{
  "norm": "layernorm",
  "attn_scale": 0.209,
  "init_std_qkv": 0.043,
  "learning_rate": 0.00194,
  "decay_fraction": 0.513,
  "max_seq_len": 2048,
  "train_tokens": 161300000
}
Each number is 128 + 24 x the weight over its row's rms, rounded and kept within 0 to 255. Layers, rows and columns count from 0. The size above them is the row's rms in percent of the matrix's.

# layer 3 MLP down (transposed), 768x192, rms 0.162, rows 405-504, columns 160-191
size [101 119 110  97  97  86 102 104  92  98 101 107 104 100 103 108  97 103  99 108  94  95  97 105  95  99 102 102 100  94 108 100 106  98  93 107  96 100 104  95 104  96  97  93 107 107  96 105  96 105 103 105 101 100 100  95  97 104  92 102  98 107  97  97 104  95 100 100 103 100 109 116  96 102  98 103  97 110  99 102 105  92  95 113  92  95  99  94  94  97 102 106 103 100  99  99  96  99  97 100]
[[130 156 137 100 122 150 112 148 165 166 111 122 122 119 172 118 164 147 108  88 105 143 156 110 129  80 115 120 157 178 111 115]
 [105 152 143 143 140 161 162 149 134 122 134 135 129 104 117 126 127 140 136 120 124 116 144 112 114 119 117 131 132 119 131 122]
 [115 107  90 105 123 109 145 148 121 121 168 134 107 102  73 153 168 114 148 107 132 128 138 127 121 103 148 195 132 123 109 137]
 [150  77 150 134  95 121 183 135 122 124 103 141 142 128 131 114 120 142 149 145 116 124  58 110 126 123 120 119 176 166 133 112]
 [ 89 144 115 167 127 144 155  92  94 138 138 105 111 115 119  88 154 134 139 187 150 154 101 149 118  96 143 126  96 135 117 120]
 [111 144 102 100 106 103  94 127 143 129  99  98 126 157 126 156 131 106  94 123 126 149 123 153 163  98 117 101 144 110 128  54]
 [116 111 121  92 117 136 113 123 139 151 172 138 106  85  94 100 101 125 122 152 182 134 155 123 131 122 115 103 127 141  84 116]
 [ 63 131 101 127 100 136 121 122 106 153 135 127 136 118 119 151 129 132 135 102 114 103  91 138 133 104 142 142  95 137  90 118]
 [116 123 127 153 111 119  87 125 137 123 157  84 116 108  82 109 129 145 122 163 141 170 116 151  96 126 128 141 109 127  96 139]
 [129 133 124 112 142 157  89 100 130 178 138 135 108  59 153 109 106 154 148 163  95 141 149 104 110 107 181 110 116 162 124 154]
 [150 100 163 143  93 109  96  89 129 107 157 148  97  98  81 130 117 130 160 108 159 159 138 119 104 160  74 104 119 140 172 109]
 [109  97 145 136  81 142 135 105 166 134 124 129  96 114  87 122 162 146 126 128 112 149 146 157 163 112 152 145 120 118 109 116]
 [110 119 152 160 141 146 101 137  99 126 135 128 102 127 156 107 125 110 131 124 118 158 110 106 175 106 123 141 133  94 128 119]
 [149 149 121 161 107 132  70 115  88 137 171 114 124 189 105 123 131 114 128 144 171 116 141 138 116 138 148 130 175 138 159 132]
 [143 129 134  68 110 141 125 134 144 133 135 159 120  90  78 110 147 104 147 120 148  61 137 124 128 164 113 138 145 156 110 148]
 [124 139 135 149 140 137 132 140 121 133 130 135 106  99  66 165 145 145 152 142 133 147 169 133 120 155 166 114  91 106  93 155]
 [148 116 119 147 109 159 144 141 149 135 146 160 150  88 112 157 153 124 147 147 138 146 117  98 117 148 126 146 136  85 133 105]
 [121 100 129 105  99 157 142 112 139 165 139 105 122 115  90 123 154  90 139 138  78 111  99 128 139 103 122 111 140 146  80 117]
 [107 131 122 154 138  99 132 156  50 120  89 116 101 111 130 152 154 166 126 101 192 108 116 123 154 102 149 130 143 103 135 130]
 [164  99 138 114 143 150 104 128 105 149 114 134 155 168 131  96 120 145 122  88 137 113  87 133  67 102 134 115 124 124 158 140]
 [140 120 130  85 172  59 131 133 169 144 140 115 131 118 127 116 121 118  86 127 122 134 100 152 119 140 127 151 138 114  90 139]
 [144 140 151 107 116 127 139 126 102 125 151 159 147  99 114 128 111 161 109 164 133 171 110 105  97 140 102 119 131 118 153 165]
 [ 74 127  92 132 103  81 111 128 128 141 163 127  99 106 136 166 133 126 116 140 146 123 128  88 155 155 110 127 150 171 119 122]
 [145 124 111 132 122 166 111 106 149 144 139 157 122 147 165 122 110 137 156 111 134 123 137  88 142 130 108 105  98 137 122 154]
 [139 107 181 154 102 120 167 137 112  96 130 125 151 151 134 129 162 119 113 173 140  88 139 133 139 149  89 100 119  95  96  65]
 [120 112 131 119 142 142 152 116 134 117 146 157 114 125 112 115 128 103  61 107 136  83  87 110 163  93 108 121 129 145 109 123]
 [128 157 145 134 120 116 132 157  93 119 129 162 136  94 136 156 129 113 145 127 115 114 115 124 163 150 144 132 137 159 120  92]
 [103 161 152 121 119 137 111 114 138 127  71 171 154 143  93 148 179 119 175 148 157  90 174 113 129 110 114 129 132 175 132 113]
 [134 123 113 119 155 149 135 117 149  87 115 122 128 142 160 144 154  99 106 122  95 145 144 163 176 132  96 115 154 144 160 145]
 [100 104  83  77  74 114 139 118 131 114  96 119 197 116 135 124 115 142 120  76 113 156 147 121  89  89 101 129  85 106 103 116]
 [151 140 164 154 129 122 169 117  97 197 127 110 162 125 105 138 128 153 128 110 127 105 141 101 134 118 127 152 106 146 132 144]
 [116 111 130 148 160  96 102 135 111 151 114 136 161 133 153 133  94 154 141 145 128 100 105  78 138 131 131 133 128  90 139 111]
 [ 97 152  74 121 155  89 153 121 131 131 134 112 110 144 159 137 111 173 139 138  96 116 142 141  83 132 166 128 117 113 122 121]
 [134 108 164 109 140 132  76 140 117 140 160 108 150 123 160 130 159  94 131 151  71 116 142 133 113 139 116 164 131 140 196 142]
 [118 122 112 173 127 102 142 110 140 141 126  70 124 123  71 184 117 178  73 115 142 149 142 171 100 100 140 143 138 133  80 148]
 [119 128 115 128  94 118 189 127 124 153 108 126 113 133 119 158 141 125 118  83  84 162  97 145 134 141 171 130  75 184 140 111]
 [121 102 124 117 114  93  91  78 123 152  87 102 151 140 118 111 208 140  88  96 154 120 171 150 105 128 156 140 133 128 142 168]
 [ 97 113 160 127 130 156 125  85 157 117 122 161 150 133 129 149  79 171  74 131 139 130 186 148 103 127 104 123 127 136 112 188]
 [138 108 142 121 145 160 145 121 194 120 170 135 175 140 148  96 142 162  94  83 154 176 122 101 127 120 151 124 128 118 162 158]
 [ 98  91 133  98  93 118  94 122 161 187 135 145 156 125 156 170 111 101 104  92 144 139 124 148 142 134 125 115 132 174 100  90]
 [147 123 157 106 102 123  61 147 100 113 153 120 128 139 125  91 153 130 107 136 149 107 146 121 136  87 131 148  58 121 143 149]
 [117 131 164 146 131 167 144 130 166 134 138 146 133 103  88 118 146 142 141 111 133 132 173 145  88 153 149 124 170 148 126 160]
 [143 107 113 123 148  94 142 100 153 134 118  98  94 130 156 115 132 158 127 126 126 109 135 136 112 137 130 102 100 155 141 110]
 [104 126 126 123 121 115 121 123 161 148 143 141 148 132 130 164 120 113 123  94 143 100 141 205 147 121 114  95 121 127 102  76]
 [130 126  99 118 105 128 127 129 133 151 139 125  84 132 131 128 183 129 119 144 109 118 121 131  78 122 125 138 143 130 108 125]
 [161  76 125 126 125 161 136 107 168 161 111 142 115 109 112 112 126 145 141 122 130 143 113 130  88 106 132 135 119 111  99 118]
 [140 170 112 135 103 126 157 144 120 137 118 106 124 151 112 166 117 157 115 131 126 110 129 132  98 104  92 121  85  96  90 166]
 [151 125 118 130 136  88 114  92 129 109 159 144 105 136 131  71 137 108 164 122 104 140 157 108 108 160 121 154 185 136 146 133]
 [133  82  85 152 123 100 120 117 147 137 111 140 142 118 125 132 135 149  76  92 158 117 160 139 133 131 162 122 120 158 117 126]
 [121 126 136  96 112 121 141 160 107  97 130 153 130 120 128 175 123  91 102 132 139 140 125 133 176 141  97 110 104 132 103 151]
 [139 112 122 137 138 138 131 173 119 152 123 177 133  92 155 146 100 136 112 135  92 140 125  94 111 139 146 101 106 123 121 115]
 [121 121 148 159  96 112 193 104 116 134 110 134 111 138 131 157  89 103  96 131 109 125 136 149 101 126 166 128 110 154  84 115]
 [168 116 132 136 127 125  97 109 141 145  82 116 125  99 157 112 161 117 146 164 122  66 129 139 198 120 158 101 140 117 135 109]
 [133 141 139 163 132 151 133 138  91 142 117 155 157 149 148 126 103 109 124 131 122 165 110 106  75 147 119 122 133 100 135  97]
 [151 139 100 123 137 142 133 127 167 106 104 143 175 126 120 169 137 123 141  88 146 147 159  97 163 147  94 136 160 168 158 127]
 [159 101 100 143 150 159 102 100 156 154 120 172  98 114 143 146 135 113 130 125  85 133 109 167  92 100  91 133 129 113 128 120]
 [166  81 140 107 101 175 124 130 131 129 125 157 128 117 109 159 121 132 102 130 142 133 125 197 148 104  87 101 160 158 129 110]
 [100 142 100 107 110 133 126 160 154 112 122 152 127 127 144 143  92  97 110  96 139 129 149 139 128 146 113 146 118 137 137 147]
 [101 145 138 112 177 124 122 130 159  95 176 104 113 127 182 142 124  99 104 126 112 147 144 147 140 108 109  87  90 132 133 141]
 [119 111 136 144 145  85 117 118 113 137 146 111  91 109 114 156 126 141 137 128 142  41 183 113  97 125 109 149 143  91 119 170]
 [125 128 117 117 110  92 128 132 137 156 128 121 136 166 107 137 119 134 119  75 140 162 132 111 123  99 121 133  83 193 129 149]
 [117 114 124 149 148 120 118  95 158 133 154 135 121  89 108 129  92 145 130 127 114  93 154 159 126 123 137 103 199 119 170 143]
 [118 145  81 109 127  85 117 116 127 103 100 151 180 105 140 120 120 101  93 115 152 105 152 124 103 115 129 109  83 139 125 126]
 [ 93 159 127 129 117 100 112 107 177 142 143 181 136  96 118 147 150 160  39  86 137 132 137 133 115 120 199 108  93 112 118 145]
 [176 171 156 154 121 133 134 131 105 141 141 147 128 101 101 124 128 101 112 126 108 170  47 116 122 140 115 105  83 157 123 112]
 [ 98 111 142 121 159 124 126 111 102 137 101 116 143 112 113 125 102 131 114  94 119  97 134 172 124 135 133 103 125 115 167 117]
 [136  86 138 124 133 137 141 128 137  79  98 102 118 120 165 125 138 142 135 103 145 103 139 185 136 151 169 168 147  65 146  92]
 [109 122 133  96 105 137 111 165  56  94 149 106 139 136 155 165  99 117  79 145  91 130 122 152 160 120  67 132 132 150 140 105]
 [105  99 124  89 121 148 130 113 146 137 115 192 135 131 102 115 154 144  87 113 144 160  69 131 118 132 115 152 106 169 146 128]
 [122 118 137 107 108 107 115  77 135 142 144 136 142 121 149 106 107  91 155 132 144 134 133 160  95 121 114 152 135 130  76 155]
 [ 92 148 122  89 118 117 113 106 132 153 143  91 147 138 120 126 147 122 161 114 107  90 124 173 125 129 100 131 132 138 120 112]
 [142 142 115 153 159 105 133 126 126 144 182 162 110 124 132 139 147 109 131 162 102 128 140 144 108 108 124 140 101 106 106 159]
 [100 122  97  89 119 126 113 159 177 139 101 112 132 125 113 139 113 119  91 107 132  84 109 152  89 132 144 116  80 143  89 149]
 [109 147 133 147 122 116  99 143 159 133 137 151 172 122  89 145 101 152  90  87 149  93 143 143 112  95 140 131  99 131 148 166]
 [128 153 123 107 158 126 141 132  77 135 133 117 144 110 191 128 140  99 133 134 113 143 111  92 115 135  92 146 178 142 105 126]
 [126 136 118 141 119 143 102 113 139 168  97 121 153 131 113  85 152 142 151 148 120 162 141 152 120 138 140 119 126 132 141  72]
 [135 106 106  97 160 145 112 150 125 125 172 156 144 116 105 111 160 156 122 114 141 154 144 140 125 147 100 133 158 173  92 133]
 [113 118  96 120 138 125  89 124 128 135 191 121 160 144  97 166 126  97 151 108 120 126 156 115 152 117 169 135 188 162 100 139]
 [ 74 141 137  96 105  76 151 103 165 119 101 170 111 148 115 121 148 171 140 109 116 134 128 168 127 109 167 101 147 138  66 110]
 [116 150 150 122 150 126 150  90 148 129 124 145 148 121 136 140 123 176 133 147 128 186 135 104 197 127 172 126 154 140 176 148]
 [109 112 143 127 136 159 140 118 166 129 104 157 101  75 133 113 166  97 145 153 148 113  89 160 117 114 108 110 107 106 124 143]
 [110 161  87 125 174 137 124 131 172 153 106 137 121 151 172 158 132 142 106 106  94 105 138 174 173 137 158 100 177 121 161 124]
 [ 80 140 135 131 166 146 126 139 142 166 104 106 152 147 126 140 126 106 109 106 132 116 153 151 133 132  94 109 132 139 119  86]
 [112 102 167 134 144  99 124  74 150 147 142 154 146 124 142 163 147 147 138 114  96 110 101 105 119 106 159 127 128 127 138 141]
 [128 131  96 115 140  83 143 113 165  99 110 105 137 111 126 127 109 177 119 107 146 103 148 172 109  56 117 110  84 144 116 111]
 [166 123  75 144 142 108 124  88  66  81  95 137 118 119 122 160 135 107 178 137 148 122  68 147 103 162  98 107  95 114 125 125]
 [106 139 114 102 127 106  92  94 115 153 113 163 146 131 155 157 107 139 126  74 159 113 148 131 118 114 167 140  97 115  98 167]
 [120 147 106 156 144  93  99 140  96 145 164 110 102 160 174 135 127 113  97 102 130 125 176 110 117 127 137 109 153 126 146  92]
 [145 139 146 146 117 114 125 103 142 117 149 130  80  92  71 144 124 177 134 171  93  90 133 129  80 144 140 138 137 102  90 139]
 [ 82 124 138 116 126  95 163 152  86 160 103 111 109 152 126 104 135 139  70  90 104 112 106 143 129 119 140 166 146 131 127 136]
 [106 116 165 115 100  83 122 102 124 149 138 130 132 111 112 132 148 120  72 189 185 127 126 117 117 124 113 124 144 139 109 112]
 [132 104 127 135 122 148 163 107 143 127  95 123  90 152 119 110 133  88 103  83 132  97 109 154 151  80 152 124 113 115  97  92]
 [127 119 132 140  90 127 122 191 128 113 116 116 108 142 102 138 120 117 184 112 152 106 143 122  78 133  59 166 123 152 138 127]
 [131 129  90 160 108 106 183 183  82 117 112 143 120 103 103 119 125 140 123  73  84 122 105 118 162 136 151 104 143 144 157 141]
 [131 160 121  75 126 100 126 111 110  98  82 131 116  81 134 175 126  96 123  74 159 142 129 142 136 113 149 112  79 191 140 136]
 [122 114 164 126 132 117 127 131 148 146 111 112 138 144 112 138 121 136  95 117 150  93 189 162 105  92 103 116  84 123 137 140]
 [105  72 149 152  82 109 112 110  75 142 126 117 143 116 193 124 122  91 111 137 152 146  93 138 141 150 132 163 131 121 156 109]
 [142  81 125 105 176 115 109 112 164 106 107 118  84 152 162 111 133 163 104 105 165 142 132  76 125 121 148 138 141 175 133 172]
 [ 99 150 155 101 122 156 100 140 121 120 109  84 163 131  88 100 125 147 107 113 124 137 171 127 102 129 158 187 128 117  78 144]
 [136 153 109 130 122 149 122 134 124 113 129 150 100 136 166  98 139 144 152 147 104 141 105 115 132 152 130 137 137  92  87  81]]
# layer 3 MLP up, 768x192, rms 0.168, rows 406-505, columns 160-191
size [119 116  93  96  87 101 105  93  97 102 105 105 101 102 121  94 105  99 110  95  96  94 104  93  94 102 102  98  94 111  99 103  98  91 104  96  96 108  93 105  94  94  90 108 111  97 104  94 102 107 105 100  99  99  96  97 104  91 104  94 107  98  95 108  95 100  97 104  99 112 117  93 101  94 108  95 112  98 102 105  91  94 109  93  94  99  91  93  98 102 107 103  99  96  98  95  98  97  99  96]
[[110 120 158 133 139 156 176 148 133 120 146 119 137 118 144 133  79  83 164  96 100 136 118  85 148 159 131 143 102 144 177 225]
 [118 122 119 125 157 145 182 133 152 126 166 122 139 128 129 101 127 112 122 125 114 160  90 109 166 185 166 145  91 123  90 178]
 [146 133 118 140 141 115 151 161 142 119 135 151  93 147 182 159 119 104 109 124 123 121  72 133 133 103  67 118 124 165 162 139]
 [134 103 134 105 116 144 123 136 136 116 158 136 139 142 139 129 118 157 168  88 149 163  97 122 130 138 135 127 128 135 114 162]
 [126 120 156 115 162 146 104 149 139 125  99 113 113 129 140 147 158 118 124 144  97 160 141 105 150  81 159 140 129 127 157 139]
 [117 101 103 141 164 154  77 172 115 118 188 130 139 127 121 109 133 134 189 164 163 126  73 133 109 104 106 140  98 134 122 138]
 [ 99 116 166 122 122 177 184 138 108 105 103 115 126 131 108  92 135  98 126 134 134 121 152 107 114 127  69  96 121 125 158 152]
 [151 162 172 110 178 124 105 149  83 149  90 105 123 138 102  99  97 106 117 133 122 114  99 109 159 147 123 129 127 152 118 135]
 [118 133 173 121 143 157 155 134 120 167 152 142 112  98 189 145 125 104 120  98 109 143 147 105 135 127 106  99  55 131 158 150]
 [118 145  95 118 164 136 123 120 172 116 107 151 101 130 161 167  84 139 130 136  95 138 119 115 149 134 147 142  95 136 110 214]
 [117 149 115 157 112 104 165 101 131 110  94  84 185 103 133  83  96 125 145 141 128 114 135 115 129 143 150 113 124 146 184 136]
 [136 120 141 133 132 126 135 141  95 148 152 125 122  91 173 168 138 131 124 128 125 149 139  89 133 136 112 131  61 126 107 139]
 [130 209 101 126 102 159 178 168 121 173 139 143 166 115 157 127 159  98 190 136 149 121  93 121 161 122  79  94 133 116 126 129]
 [164 101 103 106 145 143  92 149 109 101 123 154 154 112 137  82 136 115 120 134 135 144 126 115 142 160 101 127 148 107 119 136]
 [124 141 152 158 165  94 137 143 115 144  95 110 113 135 123 109 147 105 148  69 129 147 142  98 122 117 107 137 137 101 145 136]
 [154 146 170 157 146 144 125 101 172 121 131 135 163  82 159  88 140 145 122 115 107 126 131 147 114 136 163 132 122 116 125 146]
 [106 173 149 132 102 161 142 128 119 155 112  95 114  99 122 104 114 112 151 130 100 115 114 107 153 105 110 103 130 176 147 125]
 [107 157 116 174 141  91  87 124 110 123 116 119 105 148 146 108 128 114 180 111  79 145  79 115 125 160 122 131  92 166 109 147]
 [118 151 125 181 153  91 113 149 109 116 132 140 115 116 112 123 125 114 152 139 140 168  91  79 115 168 126 133 102 121 112 134]
 [133 130 107 138 104 119 177 103 118 156 108 131 158 108 119 156 135 112 128 143 120 119 161 109 151 119  97 115  80 155 135 147]
 [109 149 171 103 151 135 114 137 124 102  97 105 155 150 129 128 137 152 163 105 118 144  80 143 163 101 128 133 115  93 110 146]
 [110 145 104 115 149 137 116 180 104 128 103  98 113 135 175 149 118  83 134  96 162 137  98 155 160 103 122  97 146 141 142 120]
 [123 120 114 180 140 145 126 154 116 163 124  88 156 146 135 120 114 162 157  96 147  96 102  91 135 178  66  97 100 152 118 158]
 [ 93  94 156 106 171 127 103 156 134 110 143 136 146 133 175 161 126 150 138  88 113 139 112  94 131 102 183 143 103 160  89 137]
 [104 131 106 111 159 110 146 104 133 120 103 133 158 145 158  96  98 117 115 113  93 181 128 148 137 170 133 125  97 117 129 157]
 [115 102  88 101 138 130 104 132 114 144 160 125 125 149 126 138  64 134 123 136 158 142 152 118 123 164 138  61 134 171 123 190]
 [158 184 129 101 130 161 115 155 150 175 125  96 123 112 188 139 130 144 109 114 111 162 113  91 128 131 109  98 106  94  91 118]
 [158 194  90 148 116 150 106 139 170 129  97 171  82 132 185 157  95 126 131 130 147 149 100 123 141 127 168  91 124  75 165 135]
 [101 140 103 108 123 159 153 158 178 148 145 106 101 170 149 137 137 135  89 125 122 110 143 114 108  93 106 110 101 110 155 135]
 [141 144  83 141 130 125 103 112  90 117 105 155 157 135 130 150 127  97 124 108 147 152 161  97 106 142 107 143 128 136 164 149]
 [119  95 114 136 141  96 161 158 136 112 102 148 116 147 128 102 124  96 159 141 143 148 151 103 129 122 176 127  95 101 115 127]
 [141 134 106 165  97 139 142 136 128 147 129 112 145 139 113 108 149 153  96 128  57 106 129 144 146 104 109 144  79 110 166 129]
 [137 130 144 145 135 159 148 149 101 135 149 154 149 118 148 103 112 125 147  90 174 135 122 123 115 154 107 133 120 172 162 172]
 [107 137 106 133 114 182  96 126 134 106 124 173 113 118 143  91 102 108 149 129 133 132 130 119 127 101 145  62  95 106 157 137]
 [166 123 157 122 111 170 137 109  88 159 155 139  98 149 122 117 133 120 192 121  96 104 137  89 165 132 131 132 114 143 135 148]
 [123 127 148 133 169 160 128 159 182 145 139 125 111 158 165 128  75 122 160 125  75 120 113 112 147  88 101 131  78 151 126 164]
 [139 135 152 123 135 157 104 134 119 163 103 126 111 149 168 102 134 119 172 123 130 131 125 131 108  93 104 127 113 133 161 167]
 [105 114 151 136 132 133 173 134 155 123 122 124 180 151 133 134 124 123 119 110 130 148 122 172 166 131 116 149 112 138  88 154]
 [173 136 109 140 108 149 139 161 122  98 109 155  99 130 123 139 168 159 127 139  98  89 148  69 149 115 127 117 130 159 138 145]
 [160 131 154 114 104 119 102 173 140 152 113  99 113 128 154  89 165 128 115 134 133 112 172 120 141 149 127  93  97 135 148 126]
 [132 197  79 143 130 139  99 142 104 164 160  92 131 166 123 110 141  57 172 103 170 154 121 137 173  83  93  74 137 128 123 123]
 [162 118 135 132 154  75 137 140 136 101 178 168 150 138 111 149 107 159 112 142 134  75 102 107 125 156 129 103  99  90 137 142]
 [132 113 111 151 122 174 105 144 129 166 123 162  86 103 126 131 150 121 157 196 140 132 157 106 149 126 164 142 149 139 153 137]
 [126 131  72 127 119 126  98 102 155 155 108  91 106 136 176 154 149 133 122 121 138 145 135 120 137 110 160 121 113 130 166 117]
 [132 125 120 101 121 111 142 142 100 133 108 109 109 105 124 139  89 106 148 149 139 146 130  87 126 114 109  98 100 136 110 123]
 [ 97 168 146 117 145 122 109 140 151 106 138  90 126 128 179 113 150 130 148 138 106 154 132 129  80  84 119 163 121 127 121 151]
 [106 110 127 101  91 129 148 136 115 135  82 121 113 188 165 149 139 134 131 148 103 104 119 133 113 131 141 144 133  97 110 107]
 [137 138 114 131 143 141 133 106  91 111 134  89 155 117 124  94 129  83  98 161 152 103  94 144 122 125  93  81 119 137 111 121]
 [125 122 117 104 145  99 121 166 165 110  74  91 103 142 173 102 123 134 114 120 122 128 159  54 148 134 101 144 120 126 118 142]
 [165 138 125 173 135 138 151 193 145 112 119  94 189 108 109 142 117 161 122  82 143 147 144 117 103  96  89 125 136 162 160 138]
 [140 158 132 127 114 129 189 143  81  89 125 152 114 144 142  99 127 120 115 171 129 160 127 147  93 142 141  94 104 140 135 121]
 [104 160 119 111 170 165 101 153 129 170 161 137 121 132 166 128 109 100 142 158 158 138 151 124 134  50 109 139 125  75 113 122]
 [155 155 117 151 155 166 122 134 130 144 167 127 120 144 140 132 108  85 183  78  72  92 138  91 154 116 103 154  56 130 169 124]
 [117 120 119  83 137 135 122 147 153 121 119 123 135 125 123 146 137 121 117 121 164 141 133 124 137 151 151 117 146 108 136 136]
 [134 150 151 116  98 180 124  92 130 111 137  96 145 116 137 120  56 135 150 129 141 155 176  94  92 133  95 143 111 121 125 159]
 [120 132 123 132 146 143  71 138 159 175 113 121 127 156 120 136 142 125 152  84  80 160 131 160 114 173 156 146 127 149 168 141]
 [114 121 133 110 127 153 110 167 113 110 122 123 137 168 128 119 118 123 120 103 125 136  92 121 153 124 117  88  99  89 159 156]
 [126 145  99  95 117 136 123 137 131 139 122 130 153 161 129  81 113 139 181 121 118 161  97 150 164 175  95  75 114 119 107 154]
 [134 151 123 125 144 130  90 119 116 136 127 128 107 111 115 155 100 118  99  98 149 153 134 145 169 122 133 151 129 120 171 146]
 [139 135 121 152 111 118 104 188 110 165 141  94 148 121 117 131 156  69 123 116 119 118  93 131  97 141  99 129 121  69 105 168]
 [129 139 108 114 120 144 110 101 144 128 108 136 139 137 133 121  92 146 105 121 120 109 124 119 103 133 118  89 134 165 126 195]
 [113 132 145 142  71 164 141 156 110 185 152 169 122 125 109 160 150 167 126 144  99 154 121 139  94 181 105 142 111 135  77 130]
 [116 117 119  99 135 170  85 170 126 154 112 121 128 137 105 160 120 104 126 140 146  98 128 111 112 151 129  74 129 123 188 168]
 [136 136 107 142 137  75 169 162 133 115 129  94 141 147 172 127 126 149 114 113 116 141 161 162 160 110 114 155  85 121  95 121]
 [103 109 148 104 108 148 155 129 163 115 128 131 131 144 200 103 136 160 111 142 120 135 158 133 106 115 124  70 127  92 104 155]
 [179 137 104 100 184 126 118 141  98 131 114 121 114 135 144 184 119 144 106  80 141 115 121 134 118 152  72 151 127  76 132 157]
 [110 133 137 177 112 109 157 123 152 119 135 179 132 170 143 185 142  92 140 177 106 145 136  97 122 100 154 132 101 130 136 111]
 [110 126 117  76 117 177 122 144 131 134 133 127  96 106 125  90 101 150 111 140 134 152 141  86 136 114 143  64 109  98 119 131]
 [155 137 125 156  90 119 133 102 143 170 168 115 127 120 137 155 129 136 128 148 119 122 104 110 121 105 115 155  86 133 134 168]
 [ 92 132  84  99 144  94  92 173 108 152 132 109  94 144 103 157 132  92 178 122 134 103  96 148 131  93 137 156 125 105 127 138]
 [193 183  90 121 154 133 151 135 128 142 150 143 109 172 137 142 122 124 117  97 115 148 116 131 155 136 134 122 125  91 115 184]
 [158 149 125 123 126 105 129 111 132 173 137 125 112 106 139 126 133 105 140 159 167 155  88 121  86 141 107 167 116 164 123 137]
 [125 129  92  87 139  96 116 143  76 158 137 108 131 120 129 132 118 151 140 133 103 161 134 136  83 128 112  91 102 121 152 143]
 [132 120 125 173 166 106 147 131 109 116 123 146 173 108 103 131 132 125  93 174 161 176 133 102 118  95 127 103 104 120 116 144]
 [154 143 104 171 155  97 150 140 103 133  75 134 121 140 140 175 111 110 128 120 135 137 160 126 126  97 151 154 116  91  91 124]
 [126 154 140  93 121 123 160 150 134 126 139 134 167 136 163 130 156 158 103 153 152 156 121 147 115  88 134 126 147 107 126 160]
 [163 180 101 102 178 119 116 110 181 155 128 109 136 162 112 160 114 142 153  79  75 138 119  84 138 134 139 104 134  51 122 142]
 [116 144 124 122 176 140  89 126 105 144  95 123 159 119 145 114 115  81 136 151 169 119 124 124 137 163 172  75 121 102 161 138]
 [141 152 136 144 113 121 144 145 125 161 124 127 123 153 129 185  66 142 151  94 148 135 145 115 155 141 139  90 132 153 153 139]
 [ 87 160 136 110 131 148 124 119 111 142 116 114 135 124 123 130 132 107  92 113 156 131 147 119 130 135 141  98 123 150 160 118]
 [122 154 163 108 200 119  96 161 127 175 148 123 126 132 132 151  87 123 146 126 143 183 126  89 103 119 147  97 111  68 102 163]
 [162 146 124 140 167 162 158 142 139 176 141 141 126 170 126 136 126 143 156 158 141 193 136 115 157 108 140 135 100 117 171 139]
 [103 123 124  95 142 132 107 117 126 155 167 147 118 135 146 100 144 144 181 161 123 152 115 107 111 138 128 137  97 117 119 148]
 [136 134 111 160 152 125  97 148 138 191 143 144 118 111 134 131 135 139 173 156  83 182 107 140 138 142 149 110 105 108 121 136]
 [156 130 148 146 136 123 110 150 104 129 107 119 114 165 124 143  97 119 147 164  97 192 149 142 137 139 144 125 111  83 162 139]
 [176 116 118 138 162 129 120 143 116 165 151 134 129 141 134  95 143 121 159 104 127 131 161 104 148 122 140  84 119 139 170 121]
 [136 173 146 111  90 117 111 117 129 130 118 117 145  94 134 139  65 115 173 103 130 131  89 141 159 109 146 134  92 125  86 137]
 [ 96 147 143 121 178 101 144 113 143 129 106 138 108 106 118 143 131 146 106 165 136 144 156  87 145 111 115 139 109  78 121 153]
 [164 114 137 132 145 160 125 116 105 124 135 148 139 157 135 119  92 128 143 169  86 121 161 115 120 128 127 144 103 179 116 146]
 [ 92 136 136 119 112 150  81  92 119 150 133 120 130 131 129 102 158 109 141 115 143 138 108 134 137 102 154 103 130  85 171 143]
 [148 116 146 146 113 145 115 153 110 131 142 135 118 119 148 158 162  79 123 132 137 152 169  64 118 167 105 138 115 122  81 157]
 [142 174 121  88 127 127 139 120 182  92 111 138 168 153 115 150 133 145 147 124 121 115 141 139 142 134 144 159 120  98 146 137]
 [164 166  84 133 109 160 150 123 121 140 145 129 121 150 176 135 103 101 172  98  93 159 106 113 147 120 135 165 122 157 151 169]
 [132 109 140 133 130 106 133 118 153 119 169  94 124 121 150 115 107 126 131 119 133 152  98 123 140 119  92 122 135  98  83 147]
 [ 98 155  97 146 106 133 121 151 119 123 169 132 137 126 131 131 113 133 102 151 139 117  86 103 139 164 155 126 118 166 123 141]
 [166 100 121 140 131  89 146 139 121 175 139 176  76 133 113 102 151 150 153 148 158 145 121 149 140 113 101 122 116  95  93 141]
 [183 123  96 101 175 156  91 193 122 130  70 123 119 167 156 131 127 142 120 115 134 132 151 130 149 141 118 110 127 106 127 148]
 [139 152 148 143  82 147  99 185 103 146  96 143  89 150 141 158 156 121 150  98 116 130 116 134 177 125 114 141 131 129 156 152]
 [ 80 122 122 130 113 106  96 149 135 145 160 120 101 138 181 172  97 125 154 149  58 106 161 114 113  97  82 114  93 106 133 134]
 [158 150 125 112 143 178 114 171 161  71 136 118 104 141 137  85 139 108 171 170 136 175 100 153 188  82 103 138  80 127 125 111]]